Weights of a small GPT-style language model, trained from scratch on English Wikipedia: no biases in attention or MLP, capped logits.
Each number is 50 + 15 x the weight over its row's rms, rounded and kept within 0 to 99. Layers, rows and columns count from 0. The size before them is the row's rms in percent of the matrix's.

# layer 2 MLP up, 512x128, rms 0.14, rows 347-374, columns 0-127
093:61 32 36 76 45 65 42 36 58 74 78 36 40 67 25 61 59 47 61 34 53 53 61 26 68 67 34 50 57 30 39 46 66 64 51 46 41 58 56 59 65 41 63 32 50 27 49 68 55 60 47 76 72 17 39 44 34 54 77 57 52 53 59 53 47 30 41 30 42 57 57 56 46 38 64 38 72 50 27 53 43 45 59 34 40 83 24 51 29 43 69 42 60 25 61 56 20 39 66 48 61 43 37 49 40 39 17 47 57 43 59 26 46 51 73 56 72 87 77 35 72 57 64 49 54 62 49 22
113:39 44 42 62 50 64 75 35 76 72 58 63 23 56 25 49 47 47 55 42 48 65 46 59 76 48 50 50 72 39 69 43 63 46 55 12 69 55 57 49 59 36 04 42 73 41 39 40 29 37 53 58 34 45 44 78 61 33 53 47 67 32 26 43 58 45 74 29 53 52 51 37 57 77 42 48 50 41 58 16 40 50 29 77 20 44 42 60 47 56 22 34 39 49 33 29 41 49 56 49 42 49 39 51 49 34 35 61 55 47 48 46 38 31 28 24 31 68 27 52 74 51 43 36 56 75 54 26
114:59 49 47 67 46 40 69 65 42 22 44 32 45 49 62 41 54 56 60 49 49 42 47 50 82 53 40 35 72 56 54 55 10 66 39 72 34 67 69 55 68 40 33 35 57 30 51 35 43 47 63 45 58 51 76 58 84 27 58 46 59 40 33 59 54 54 58 51 40 53 64 43 52 27 27 53 54 59 72 64 54 63 75 49 40 73 16 81 42 55 57 55 55 35 20 47 49 56 42 47 63 54 47 44 35 43 66 22 73 38 51 47 28 33 74 47 94 22 73 33 34 37 70 47 34 38 45 55
088:65 28 43 69 79 40 44 68 43 68 35 35 51 83 52 56 60 44 65 37 52 56 83 66 42 46 54 61 44 29 49 74 63 28 79 56 41 30 57 58 47 44 72 72 48 29 72 32 45 52 47 71 47 32 38 51 75 49 51 43 37 32 55 46 67 49 44 38 27 75 75 49 75 58 43 73 38 45 58 44 77 33 25 67 55 53 45 83 54 58 57 65 69 44 65 60 66 60 56 67 59 74 55 46 68 29 47 47 49 60 35 63 60 51 53 56 78 37 17 37 57 42 82 59 46 62 36 64
105:47 36 42 29 27 70 52 58 42 50 37 43 55 66 26 51 42 63 36 32 46 66 53 40 43 49 69 36 62 56 53 70 67 22 19 73 29 37 41 47 53 53 79 85 40 29 63 51 47 27 61 73 44 40 50 35 37 61 59 56 49 65 26 45 46 55 56 53 79 72 53 75 44 53 41 40 54 32 58 32 36 44 48 44 77 51 51 39 48 41 59 71 59 40 58 60 56 10 59 60 69 35 40 68 70 32 48 28 42 71 52 92 33 63 85 64 50 56 39 54 48 41 36 41 54 63 24 49
092:75 57 43 41 57 48 60 50 38 61 54 51 47 40 78 48 26 60 46 55 67 34 67 76 69 55 57 52 60 40 56 54 73 72 42 31 49 83 45 65 65 36 52 75 55 37 62 52 62 69 50 68 59 51 70 49 78 37 61 48 49 85 59 43 45 51 44 69 37 63 61 64 49 67 55 47 80 43 51 53 62 42 57 45 62 41 70 69 61 69 31 00 26 44 46 52 39 68 47 70 55 73 14 54 65 57 38 45 48 43 47 54 98 54 31 51 38 55 48 25 50 45 78 51 39 51 31 64
106:41 52 44 51 83 41 48 51 55 58 38 63 32 37 63 28 40 46 25 40 24 73 38 32 44 86 70 45 51 62 51 47 27 88 63 60 71 65 39 38 40 60 44 72 29 52 40 52 44 60 56 40 38 53 79 66 53 61 45 37 23 49 61 61 48 62 33 60 63 47 27 39 82 72 50 65 41 64 52 51 42 54 70 37 64 53 39 29 43 43 46 35 53 64 25 43 56 15 40 38 90 71 39 56 44 55 45 54 46 63 53 25 68 59 52 52 58 74 18 44 38 33 45 58 44 27 40 66
100:25 57 40 56 60 67 31 63 51 60 98 68 22 59 48 58 73 57 50 50 34 40 52 31 32 45 24 26 60 25 45 75 51 46 44 41 39 40 52 38 45 19 61 39 52 44 83 67 38 36 60 33 46 69 50 44 65 39 58 63 55 24 48 45 52 86 66 52 50 68 77 29 38 54 64 54 39 58 45 59 69 45 64 42 41 30 47 60 39 64 45 59 72 53 50 39 67 44 36 64 35 33 66 45 29 48 29 40 65 32 48 60 31 55 42 57 73 74 21 42 59 43 26 32 40 74 64 58
101:51 63 55 33 42 60 55 69 56 44 72 54 63 55 62 54 36 58 99 80 75 38 27 44 31 29 62 74 69 52 46 29 42 24 45 46 75 22 57 68 57 42 61 48 70 30 36 33 52 54 58 79 54 60 58 56 37 38 26 47 41 73 57 35 54 62 43 49 57 58 74 47 57 39 47 40 49 75 72 53 56 40 77 54 73 64 61 73 52 48 61 44 65 37 49 33 39 35 58 56 56 51 52 51 32 47 64 57 48 52 25 39 33 30 63 52 88 34 43 68 38 71 58 67 39 59 48 14
097:44 42 37 30 31 64 64 51 57 63 43 37 50 53 45 65 55 55 51 59 64 67 40 51 14 27 32 34 44 44 75 52 64 53 51 72 40 58 31 50 47 34 13 46 56 43 29 26 68 53 61 57 52 41 42 53 43 74 75 29 63 61 14 57 53 39 48 60 71 69 32 61 71 31 68 41 77 67 24 70 17 29 43 39 44 64 42 48 66 40 58 62 34 42 63 89 47 54 22 37 44 50 35 35 49 52 53 44 67 64 48 67 53 63 54 71 46 54 44 61 61 21 71 51 66 32 29 53
111:49 38 50 25 74 48 41 29 44 42 68 71 84 70 63 54 48 56 70 49 33 54 51 53 37 53 56 39 51 62 31 51 39 54 38 31 53 45 42 39 46 54 59 49 42 47 50 29 58 46 49 36 36 50 40 59 48 72 41 51 43 36 46 42 26 30 83 68 63 61 52 59 55 46 30 78 36 59 65 21 26 78 46 70 70 35 54 38 42 66 57 60 26 72 51 42 45 53 39 43 55 48 39 55 50 17 41 57 40 34 71 69 46 77 76 34 80 00 60 79 56 48 59 37 31 53 64 34
109:36 21 39 65 36 64 37 55 46 68 46 58 38 63 63 23 44 47 31 63 84 82 58 47 63 79 27 21 50 40 52 46 39 43 46 43 56 27 73 25 39 61 46 26 65 73 40 26 60 42 83 37 51 72 67 54 50 41 66 48 59 85 43 26 33 50 99 59 58 51 58 19 44 68 44 59 56 38 51 45 52 36 66 54 52 73 48 38 65 54 45 59 36 46 62 47 55 46 41 75 61 40 57 61 41 63 40 48 49 45 77 41 53 24 46 63 48 52 44 54 52 60 54 20 47 48 68 53
101:57 09 64 39 53 67 54 50 55 43 52 52 73 57 48 36 31 47 41 41 66 33 52 35 33 48 39 47 50 76 46 33 67 65 40 44 49 36 55 72 66 38 72 35 70 58 90 20 69 30 40 62 48 60 64 39 77 46 24 09 48 15 48 33 47 54 23 38 44 53 61 36 12 64 50 29 52 34 45 56 37 47 42 46 53 38 51 51 52 52 55 66 42 31 64 59 51 85 46 32 54 64 44 37 48 51 74 48 65 53 61 30 44 26 57 73 42 28 59 46 39 52 69 53 64 37 60 34
105:45 54 45 20 74 37 56 77 54 47 48 41 46 51 60 25 36 58 54 44 62 73 47 52 66 35 30 48 55 14 55 35 57 68 35 66 46 54 56 50 42 38 25 64 46 83 27 54 48 42 49 48 57 37 74 47 49 22 54 52 25 52 72 60 53 56 65 63 64 52 48 47 35 97 45 53 43 72 55 50 55 45 19 44 35 39 54 61 53 71 60 68 39 58 66 47 86 14 44 83 61 78 36 50 31 68 40 20 43 36 28 50 65 29 44 62 38 40 49 32 41 58 41 52 45 44 43 61
094:33 45 48 62 59 52 65 60 54 26 50 50 62 44 29 32 34 71 56 81 55 56 31 50 51 19 21 37 65 74 37 42 44 62 53 43 27 45 72 76 40 40 45 49 23 72 42 39 65 40 48 56 43 64 61 49 49 39 34 56 41 59 28 54 66 35 52 70 36 61 33 65 39 45 61 64 51 30 34 47 49 66 39 33 51 70 57 69 81 65 44 53 69 30 32 45 44 62 32 23 21 43 62 02 33 55 45 39 30 42 61 49 34 59 60 38 39 44 63 40 63 33 35 47 59 65 19 75
099:48 58 41 33 74 51 61 66 54 26 53 55 58 58 44 50 46 57 60 69 57 17 31 45 76 65 49 38 51 45 91 52 41 70 49 61 45 43 27 44 49 54 44 53 38 06 31 43 48 71 36 40 30 60 41 41 61 44 58 22 61 53 66 46 62 58 15 45 42 36 58 62 38 54 41 19 42 32 55 43 55 27 44 55 36 54 43 80 52 30 62 60 74 40 36 44 32 23 48 51 52 40 73 68 60 58 25 33 39 77 62 29 59 50 35 18 64 35 43 57 58 43 71 37 78 51 33 57
098:49 62 55 52 64 52 42 69 40 55 53 65 42 71 33 44 35 18 38 51 78 40 48 35 25 44 24 57 70 61 50 57 64 76 52 39 55 49 49 51 21 81 27 46 61 47 42 56 63 30 35 60 39 40 68 71 51 38 55 46 45 76 56 43 68 61 29 53 56 51 37 12 59 57 34 22 76 20 51 48 22 34 52 40 53 84 48 79 27 48 65 57 31 48 51 62 49 62 46 40 59 73 44 33 63 34 48 49 24 54 55 73 54 48 39 18 58 46 44 57 50 82 62 63 55 56 72 56
095:41 71 37 55 41 61 64 59 53 76 78 37 37 63 51 19 58 51 24 67 43 62 67 57 59 57 44 35 43 31 44 42 65 44 47 33 50 79 51 47 47 58 60 68 76 43 58 25 45 28 53 35 54 67 63 54 92 36 51 41 63 22 48 31 43 76 48 83 46 52 32 25 48 35 57 55 49 26 30 47 59 77 75 60 31 35 35 39 45 59 59 18 45 55 42 37 47 33 66 16 47 17 54 28 36 49 46 51 52 29 54 55 34 33 56 21 49 50 45 51 65 49 64 46 51 52 30 50
107:41 53 47 56 41 68 72 45 29 73 58 38 60 51 72 19 51 57 31 50 37 56 55 44 38 55 49 88 46 50 82 43 82 49 53 39 43 48 46 60 12 43 44 31 50 49 61 57 65 43 59 23 56 64 66 50 44 47 45 35 42 31 36 67 67 44 65 44 42 57 51 31 57 71 82 25 60 51 31 20 58 22 48 31 51 46 41 33 48 70 44 48 56 60 36 51 49 41 78 56 49 32 43 29 60 62 54 63 78 49 65 42 40 52 62 12 40 50 20 61 48 34 51 58 90 46 30 33
089:55 15 58 40 34 57 56 63 35 58 76 61 54 72 51 66 58 37 40 18 38 53 43 75 45 46 42 36 58 62 65 36 67 70 52 47 43 79 54 46 73 59 39 58 44 21 87 49 29 44 66 17 67 29 82 65 36 65 54 22 44 39 47 51 45 66 23 33 46 46 25 58 59 68 50 46 48 69 47 68 36 40 72 51 41 47 54 58 40 64 69 63 41 61 64 67 64 43 50 18 54 48 55 14 49 73 53 34 57 57 57 67 25 47 46 67 48 41 70 44 26 48 64 49 37 43 45 62
102:66 58 42 75 54 57 22 82 20 38 48 64 49 67 52 45 56 53 66 40 61 50 42 63 31 68 60 67 49 72 40 66 77 60 49 38 69 62 64 45 37 36 55 27 65 36 50 74 35 49 33 39 55 35 45 51 50 43 58 09 54 59 43 43 42 34 68 35 40 66 54 57 59 52 55 78 64 60 37 61 70 35 63 79 41 32 43 68 59 54 72 47 50 32 67 77 37 32 56 73 27 67 62 28 34 45 44 25 67 37 58 63 32 60 29 59 67 43 59 17 75 47 54 31 49 73 54 52
095:31 43 48 47 52 31 38 38 34 26 44 35 45 56 46 45 51 30 56 53 43 64 50 57 51 35 76 68 50 38 64 77 67 39 28 46 45 51 74 26 56 46 48 48 55 72 65 59 51 19 29 82 38 50 45 20 33 45 45 47 61 68 63 54 56 75 55 49 32 56 38 40 63 41 61 50 57 29 12 66 54 53 58 51 38 60 70 25 52 41 36 41 81 43 46 50 37 50 39 45 83 50 64 36 53 85 28 01 38 47 20 56 54 42 46 55 72 73 60 30 41 43 41 60 36 37 55 35
112:34 78 51 37 64 52 52 46 56 53 31 81 25 19 43 66 61 43 49 60 60 70 34 37 41 49 44 06 60 81 78 65 58 47 44 45 17 39 30 44 45 69 33 55 41 36 61 36 44 28 62 46 47 42 56 73 48 39 52 44 24 27 53 31 53 53 66 28 44 72 67 49 28 21 48 37 38 27 38 60 25 45 59 39 77 71 56 51 50 46 67 48 47 54 26 43 55 54 58 68 71 66 61 75 49 42 37 55 36 57 61 58 77 31 45 37 34 48 59 56 34 47 59 33 71 62 41 37
106:52 18 56 45 32 60 67 53 47 78 72 25 62 50 57 44 48 39 35 50 50 23 37 66 68 86 35 46 64 74 57 62 41 76 33 61 60 33 78 33 26 52 63 66 43 42 43 70 55 36 34 45 41 29 31 49 60 43 58 43 56 49 40 73 41 35 50 45 63 63 60 14 31 42 68 70 48 74 43 54 36 27 51 49 40 23 42 17 19 56 37 43 51 45 41 54 55 62 53 63 41 65 59 48 45 42 30 65 56 53 32 44 23 72 51 38 44 55 42 59 32 20 35 42 45 69 34 31
099:38 25 43 61 07 48 69 65 46 25 67 52 52 71 52 46 30 52 58 60 66 52 49 63 37 70 66 53 56 23 44 28 38 36 65 40 50 57 57 44 76 60 66 45 59 58 72 42 46 42 28 57 60 49 53 42 63 49 63 67 25 81 43 45 76 74 23 53 55 38 58 38 64 55 34 60 59 39 46 39 75 20 59 41 43 34 58 52 55 48 53 49 42 55 51 50 55 56 53 77 24 24 44 58 28 35 43 46 43 32 53 51 30 75 46 29 71 76 36 58 54 19 61 30 75 69 23 30
094:38 32 62 40 28 64 53 64 39 39 58 58 57 47 40 39 29 49 51 27 40 29 39 45 46 89 74 64 44 34 43 58 69 69 30 55 55 44 50 65 38 58 64 68 36 49 43 52 98 61 46 61 56 19 69 15 38 72 97 19 63 63 32 40 57 34 59 51 51 73 29 35 58 47 48 46 50 40 42 70 67 42 50 52 79 45 54 33 74 56 46 50 42 34 53 49 50 45 47 49 47 60 48 25 38 38 37 66 83 56 69 70 47 60 43 52 34 48 53 40 68 62 42 42 53 52 80 51
094:72 47 39 57 45 37 40 58 74 38 80 41 78 53 43 32 63 70 55 59 72 42 36 71 39 27 35 65 72 51 56 48 52 58 34 53 47 39 21 43 55 65 40 60 30 47 45 48 48 57 41 29 69 73 34 37 44 85 49 45 73 26 70 61 42 31 40 49 70 42 70 52 79 55 45 52 60 31 45 49 53 61 60 68 60 23 50 66 47 69 49 64 44 32 34 31 38 58 58 33 40 25 45 37 52 51 41 44 38 65 23 53 45 27 11 40 62 65 65 62 77 66 70 53 60 52 18 67
098:46 72 42 69 42 51 58 67 22 78 53 72 46 51 35 49 55 39 75 40 44 53 45 76 61 47 75 71 54 26 59 30 58 35 63 55 52 34 50 36 53 64 59 52 47 18 35 63 60 44 58 47 54 48 40 61 32 63 41 48 39 46 56 81 49 71 04 41 67 41 53 46 63 86 54 54 53 64 37 60 61 35 73 27 53 77 61 15 54 37 56 46 74 43 48 60 58 34 50 72 32 40 42 60 52 29 41 36 45 62 25 40 34 32 53 46 31 57 52 63 26 55 67 56 55 45 12 70
# layer 2 MLP down (transposed), 512x128, rms 0.119, rows 347-373, columns 0-127
096:38 74 80 44 95 55 47 45 65 66 23 66 31 32 52 56 52 36 40 27 86 57 73 45 59 28 59 31 48 36 43 30 26 39 69 58 50 71 65 23 49 24 73 32 37 56 52 51 61 25 30 63 55 46 43 09 63 38 51 49 32 42 48 44 51 45 48 34 39 49 36 62 42 32 56 83 48 49 44 59 37 31 40 58 40 36 37 56 38 30 32 44 59 52 66 53 57 43 85 52 74 39 55 51 49 78 43 64 44 63 35 52 58 43 46 55 36 61 33 50 52 79 46 43 59 65 57 54
108:63 50 31 66 35 46 55 46 46 41 55 38 24 59 45 66 41 55 47 35 57 56 60 30 48 39 80 60 86 40 56 33 72 25 63 48 35 42 68 28 31 50 61 54 56 85 68 34 28 45 56 56 64 51 39 56 61 43 51 22 40 19 42 39 29 30 54 47 54 39 64 65 60 37 09 51 62 23 56 43 38 23 47 55 38 26 33 81 37 65 62 66 43 46 64 63 34 52 61 45 57 23 49 52 51 60 78 41 57 50 44 31 61 43 16 50 74 49 38 41 49 55 59 46 39 32 20 46
110:46 24 34 50 48 61 55 56 39 70 77 72 65 47 75 53 26 72 65 72 33 49 27 58 50 56 53 45 54 51 50 53 40 67 26 48 67 40 55 56 47 53 66 47 61 39 52 86 74 77 64 54 31 99 38 47 52 46 31 44 51 43 36 40 51 29 24 43 61 26 52 67 39 44 40 48 49 36 66 46 53 51 65 48 39 72 72 35 60 36 73 72 61 38 77 61 25 43 39 53 36 52 49 61 58 71 36 18 37 57 35 30 50 34 63 65 63 36 49 48 52 19 42 49 58 71 44 70
091:43 22 73 31 36 08 31 58 48 55 70 42 56 65 50 44 32 34 40 47 44 33 40 49 45 50 45 74 37 63 81 67 63 72 59 65 45 48 67 50 34 53 75 39 64 59 15 38 37 75 64 37 39 42 48 65 47 67 62 30 80 48 52 61 51 60 94 54 65 50 58 47 49 66 34 50 56 48 66 48 42 41 67 76 59 36 57 38 44 42 36 39 36 38 66 47 36 45 30 51 74 58 49 78 36 49 40 52 50 47 51 66 63 36 38 34 62 60 93 43 31 41 37 61 52 78 61 61
098:40 52 62 29 54 61 25 49 67 80 49 63 46 66 66 48 76 42 75 73 55 47 51 60 52 35 37 40 28 62 59 56 34 27 00 56 86 43 32 72 30 35 35 53 61 57 35 61 60 48 52 42 42 62 60 70 36 43 38 86 47 61 51 34 44 40 36 49 69 60 52 30 87 54 65 65 60 54 50 48 44 63 40 54 53 68 78 31 27 55 42 44 40 58 43 46 42 41 57 57 46 53 42 46 38 47 76 55 60 50 54 38 32 54 09 55 66 44 50 58 57 66 72 78 76 64 48 68
098:56 33 60 34 76 59 73 50 54 56 43 67 52 49 77 34 48 28 52 50 39 16 58 56 59 60 21 70 25 37 37 51 65 61 55 77 64 43 53 36 45 71 47 50 63 54 45 17 69 67 52 58 39 77 08 64 76 38 31 63 74 70 70 64 44 50 35 59 21 54 52 65 66 48 59 68 40 61 33 66 41 68 39 47 84 47 34 72 63 51 62 53 40 28 46 55 29 60 45 48 57 37 25 60 73 49 29 50 53 43 69 74 37 41 51 58 37 42 65 22 49 48 53 47 62 51 57 44
102:46 29 46 56 72 46 59 37 45 50 51 66 60 44 63 55 54 39 60 50 30 40 33 31 29 59 67 38 26 25 42 55 23 20 45 63 63 67 51 38 62 42 42 55 43 43 48 47 43 62 51 65 30 60 29 48 66 39 31 81 33 49 58 76 42 63 40 48 27 60 63 49 42 33 19 45 49 41 78 76 53 40 47 51 38 65 40 31 54 21 77 69 58 44 24 56 74 29 53 06 53 52 59 44 47 57 78 46 53 34 86 39 39 22 43 52 82 55 50 51 58 72 47 63 48 63 62 53
097:52 30 54 57 63 28 59 41 35 46 50 41 32 36 65 45 26 28 65 23 55 53 47 57 35 37 45 53 64 44 50 27 41 18 35 42 62 77 15 42 70 33 52 38 23 56 32 57 46 58 55 41 52 37 19 40 23 63 35 63 45 55 51 59 33 51 39 57 63 43 45 32 80 38 45 73 72 53 37 60 44 53 31 39 63 37 55 88 52 68 24 45 40 46 64 51 55 52 78 57 67 92 23 56 35 29 71 35 48 29 55 46 61 33 54 46 51 65 62 41 67 53 70 40 37 49 61 36
101:25 12 80 37 53 60 47 22 14 44 30 46 54 68 45 38 51 55 58 41 39 66 41 41 68 73 46 55 60 64 52 66 58 51 44 64 49 63 45 48 54 63 62 50 53 27 49 56 52 47 28 53 43 38 47 47 53 62 47 55 60 62 32 51 43 52 82 53 79 47 41 32 52 51 39 58 05 00 52 27 42 46 50 55 52 66 51 38 43 54 68 46 63 16 65 67 59 41 53 67 64 63 55 59 31 79 41 71 68 58 21 43 54 43 43 37 34 42 66 68 47 51 72 46 41 82 38 54
097:37 73 75 45 57 66 32 66 88 58 43 73 27 59 59 42 78 36 51 42 63 57 47 53 64 53 32 50 41 42 50 49 19 55 49 55 61 46 69 51 48 34 47 45 46 60 55 57 39 51 39 47 42 63 37 54 50 44 61 53 59 63 54 69 31 63 71 53 54 95 47 58 14 41 58 93 39 46 71 33 60 30 18 41 49 67 49 46 47 45 47 38 50 51 48 77 45 64 87 87 43 20 38 70 56 65 68 50 52 55 36 67 31 81 59 44 59 55 55 53 60 64 49 30 56 48 65 59
105:37 49 49 56 86 66 56 32 61 50 55 33 29 26 57 54 40 56 52 47 82 61 39 80 59 44 13 51 70 56 39 49 57 48 67 53 58 40 64 46 37 44 59 68 40 41 30 47 63 48 60 62 62 71 50 57 47 23 51 61 35 40 71 74 28 65 39 51 39 44 65 53 65 61 51 51 47 24 58 51 46 46 68 58 51 66 69 46 56 80 56 47 61 56 29 47 51 72 41 35 52 33 45 25 64 37 61 84 59 32 21 58 41 72 47 43 33 96 39 27 48 71 54 49 74 62 49 84
106:50 20 33 50 41 41 68 60 49 48 34 54 43 41 67 62 48 78 78 48 91 56 67 58 59 73 51 60 44 53 48 37 63 61 52 52 55 28 42 44 43 82 21 31 61 34 22 56 59 27 40 61 40 56 64 33 39 64 49 34 59 63 54 38 38 59 52 54 60 72 60 55 77 65 65 59 55 43 66 42 51 51 39 51 46 36 41 11 51 46 12 71 30 64 58 53 42 39 64 46 29 47 32 46 78 37 49 40 33 19 70 66 50 69 61 46 39 25 29 54 36 26 50 57 42 29 46 73
101:26 51 53 63 49 27 83 47 42 52 55 58 59 57 59 89 51 58 51 45 86 34 60 28 46 64 39 31 50 57 34 40 62 50 32 43 74 73 52 17 48 59 68 48 66 20 33 49 58 63 37 32 47 59 54 87 34 26 49 33 31 44 26 50 46 45 51 55 45 42 79 55 31 52 48 83 49 39 55 48 64 52 58 32 19 37 51 60 56 45 43 37 47 54 46 40 76 46 79 51 46 68 41 39 62 62 39 49 81 26 49 60 30 33 34 41 49 57 55 52 52 37 57 60 88 48 50 70
103:47 11 41 32 62 59 52 50 33 48 75 37 41 33 55 33 49 34 51 47 55 49 49 43 84 35 44 21 56 59 38 62 67 64 62 74 59 41 64 56 47 33 73 53 46 39 33 61 55 55 41 53 54 62 60 39 41 33 57 44 47 42 43 34 52 37 73 71 69 11 46 77 56 72 68 51 47 64 28 50 66 50 41 64 47 35 51 53 34 87 57 13 70 56 74 48 61 65 60 34 52 58 51 44 48 82 60 66 56 35 52 57 35 65 64 36 18 50 60 37 28 93 59 47 50 41 54 63
100:49 59 71 41 87 58 44 63 66 27 43 32 60 37 44 70 48 53 40 55 76 56 34 38 29 65 43 53 62 56 34 37 84 42 48 42 35 53 46 62 64 49 38 54 51 30 64 39 77 61 36 28 54 55 51 61 17 35 58 77 23 51 35 52 30 30 40 47 26 66 37 65 56 39 83 61 55 44 66 47 43 84 43 40 26 32 26 54 72 68 61 24 56 43 44 32 43 83 47 48 33 49 62 36 58 56 67 59 42 54 43 31 32 39 59 41 27 49 27 44 77 60 38 45 37 67 41 46
099:30 47 45 56 92 51 38 52 42 33 69 45 72 41 76 48 48 44 48 36 51 37 30 52 74 72 52 72 21 46 54 38 62 66 56 63 54 54 77 56 54 51 61 44 31 46 40 49 39 64 30 48 32 50 53 59 40 36 50 63 19 79 43 49 91 45 48 43 70 51 56 35 56 52 67 39 47 62 69 44 46 55 29 40 74 73 60 68 46 57 48 72 70 39 65 55 36 98 47 52 37 57 85 63 50 33 29 62 71 45 84 55 63 52 42 45 60 38 62 59 50 27 57 43 36 63 62 49
102:33 30 58 47 45 42 49 51 34 53 47 58 66 30 56 35 34 87 61 68 39 40 71 21 49 41 67 43 52 40 37 78 68 61 40 38 47 55 49 48 55 67 54 73 51 59 44 27 05 39 50 44 53 65 41 31 65 53 48 45 48 56 42 60 73 72 60 51 48 65 52 43 33 35 53 59 49 69 41 28 33 34 38 44 46 44 48 70 35 14 30 62 46 22 58 31 45 51 51 79 41 54 53 48 28 61 67 30 34 41 54 93 64 46 58 15 26 30 56 65 61 48 67 43 33 65 71 40
092:94 55 89 36 31 18 23 39 36 53 32 65 41 63 63 47 40 52 44 28 51 32 60 74 47 54 61 50 30 53 43 25 46 61 59 34 65 58 31 70 62 30 63 67 52 82 62 71 20 64 63 51 46 56 53 49 63 38 35 86 65 54 52 74 32 45 74 41 33 53 43 59 49 53 62 75 71 40 57 53 65 68 54 50 43 36 63 37 42 58 41 57 73 16 51 75 46 43 52 30 55 52 55 56 46 34 52 68 54 33 77 70 70 68 53 38 46 51 53 34 44 47 50 29 49 49 48 41
101:23 51 50 33 51 35 34 26 70 53 40 68 88 43 61 47 37 70 49 27 52 33 64 57 75 31 50 60 26 52 43 36 56 66 63 47 41 48 59 58 67 48 62 22 52 23 49 78 73 38 91 66 47 70 61 26 49 58 46 60 36 81 53 49 50 53 26 49 54 66 46 40 51 75 60 63 50 35 49 37 66 53 59 15 62 36 37 34 26 44 41 56 50 53 63 67 39 58 37 37 50 52 30 53 56 33 44 47 27 25 54 85 55 47 53 51 46 28 51 49 78 41 50 62 22 35 45 35
096:66 18 99 36 25 46 24 69 50 48 35 43 56 61 44 41 69 40 73 39 34 43 52 49 50 92 48 70 58 34 44 43 55 66 21 59 51 67 45 36 51 58 77 67 51 35 50 33 60 59 49 46 57 32 40 52 50 46 57 44 49 32 52 04 32 43 59 35 59 35 48 60 21 40 49 59 74 41 59 39 58 64 49 37 29 67 61 68 55 57 53 56 80 42 55 39 70 34 42 43 70 52 46 63 38 66 78 55 54 53 60 69 42 33 31 47 32 39 46 43 53 79 37 48 62 61 63 44
100:56 21 99 45 47 29 45 53 50 38 60 26 51 59 48 60 44 46 96 50 63 38 36 53 66 44 63 43 48 63 48 54 35 78 66 56 56 67 35 17 57 69 68 57 61 46 28 49 44 36 21 35 43 34 68 52 23 41 58 54 51 43 58 52 60 56 59 59 75 38 29 56 56 63 37 41 41 58 48 60 68 41 69 51 67 69 48 61 57 65 58 50 37 62 63 30 52 46 55 25 64 69 72 37 41 66 64 99 32 48 52 22 52 38 37 55 54 38 59 31 46 51 52 46 63 54 50 42
097:55 69 55 55 49 50 24 54 64 59 81 54 59 64 31 44 51 41 41 47 48 63 62 58 38 63 30 78 35 65 49 54 44 31 64 68 43 34 33 30 59 42 51 74 59 47 69 49 50 48 50 45 49 45 37 57 50 37 24 61 56 40 79 56 47 78 65 69 57 77 39 32 34 63 18 33 63 30 48 53 58 70 68 60 30 44 52 39 42 49 35 40 55 33 54 85 49 47 60 41 60 51 37 53 53 57 41 55 90 55 29 19 31 39 62 75 61 46 64 72 37 06 50 68 15 46 40 47
111:25 65 64 58 67 48 41 56 44 68 68 43 80 49 50 70 26 43 51 61 26 72 56 54 50 53 53 53 67 47 43 50 47 36 45 37 48 50 70 74 44 79 46 39 41 56 52 21 52 47 43 37 50 34 42 47 51 53 60 41 69 47 92 88 88 60 55 34 32 64 64 18 49 24 70 33 68 52 31 48 39 43 50 81 56 33 51 61 53 17 58 62 27 68 74 48 65 46 51 67 37 41 83 49 42 54 42 53 43 56 73 67 72 51 48 40 43 64 47 48 33 58 70 48 75 58 58 39
106:46 69 40 39 35 68 70 40 62 53 43 59 65 67 45 38 58 50 59 38 70 54 74 73 43 50 55 45 40 48 47 61 38 60 88 43 63 32 44 71 37 46 45 55 47 47 75 40 59 49 54 57 61 51 89 20 42 65 25 34 35 39 84 65 61 60 37 60 26 49 53 59 45 59 44 95 36 53 49 30 71 55 50 41 45 52 55 51 64 52 45 42 56 35 73 73 59 45 37 30 46 46 34 67 54 52 15 27 14 41 51 38 57 52 57 70 44 46 30 47 54 42 43 42 59 06 19 44
103:49 38 79 38 64 58 71 57 64 34 68 78 54 44 60 59 25 57 52 40 68 15 57 67 34 33 48 44 57 34 43 56 30 57 52 35 67 74 67 56 86 39 67 69 34 62 70 65 30 67 71 50 37 51 50 49 45 55 77 83 35 36 45 64 46 62 27 50 35 63 43 67 48 42 26 59 40 49 79 58 50 38 53 55 57 62 62 79 62 60 68 37 38 31 38 56 75 51 63 25 52 53 40 38 42 37 57 21 64 63 41 46 21 34 51 59 46 60 42 60 33 18 57 69 47 58 61 60
098:68 17 67 30 49 67 36 30 27 31 56 69 77 59 52 64 31 45 71 42 26 75 55 52 56 60 83 45 59 29 51 58 41 66 49 38 60 41 36 19 35 42 42 43 57 44 37 56 46 58 54 25 18 57 49 40 47 74 46 60 34 57 56 50 84 36 64 47 35 59 57 32 43 55 46 74 52 46 49 62 41 32 53 47 51 42 71 24 41 57 70 67 47 54 63 55 74 49 54 47 27 61 83 61 95 62 39 57 30 55 53 45 06 61 49 63 60 32 45 47 55 51 47 49 62 56 42 38
093:43 60 94 48 56 53 38 35 68 61 49 40 56 64 67 42 47 56 35 71 08 40 55 37 67 52 53 54 58 51 67 45 38 60 69 48 41 28 42 55 39 63 58 53 57 65 57 37 39 52 26 50 44 43 61 61 46 73 41 86 51 36 62 51 46 85 42 52 45 63 66 52 72 62 52 89 65 46 95 46 59 49 38 57 69 73 54 43 67 48 61 64 45 42 38 23 33 41 59 57 65 52 39 44 50 75 34 27 40 58 67 39 48 36 30 08 47 63 47 54 48 73 35 58 40 47 65 77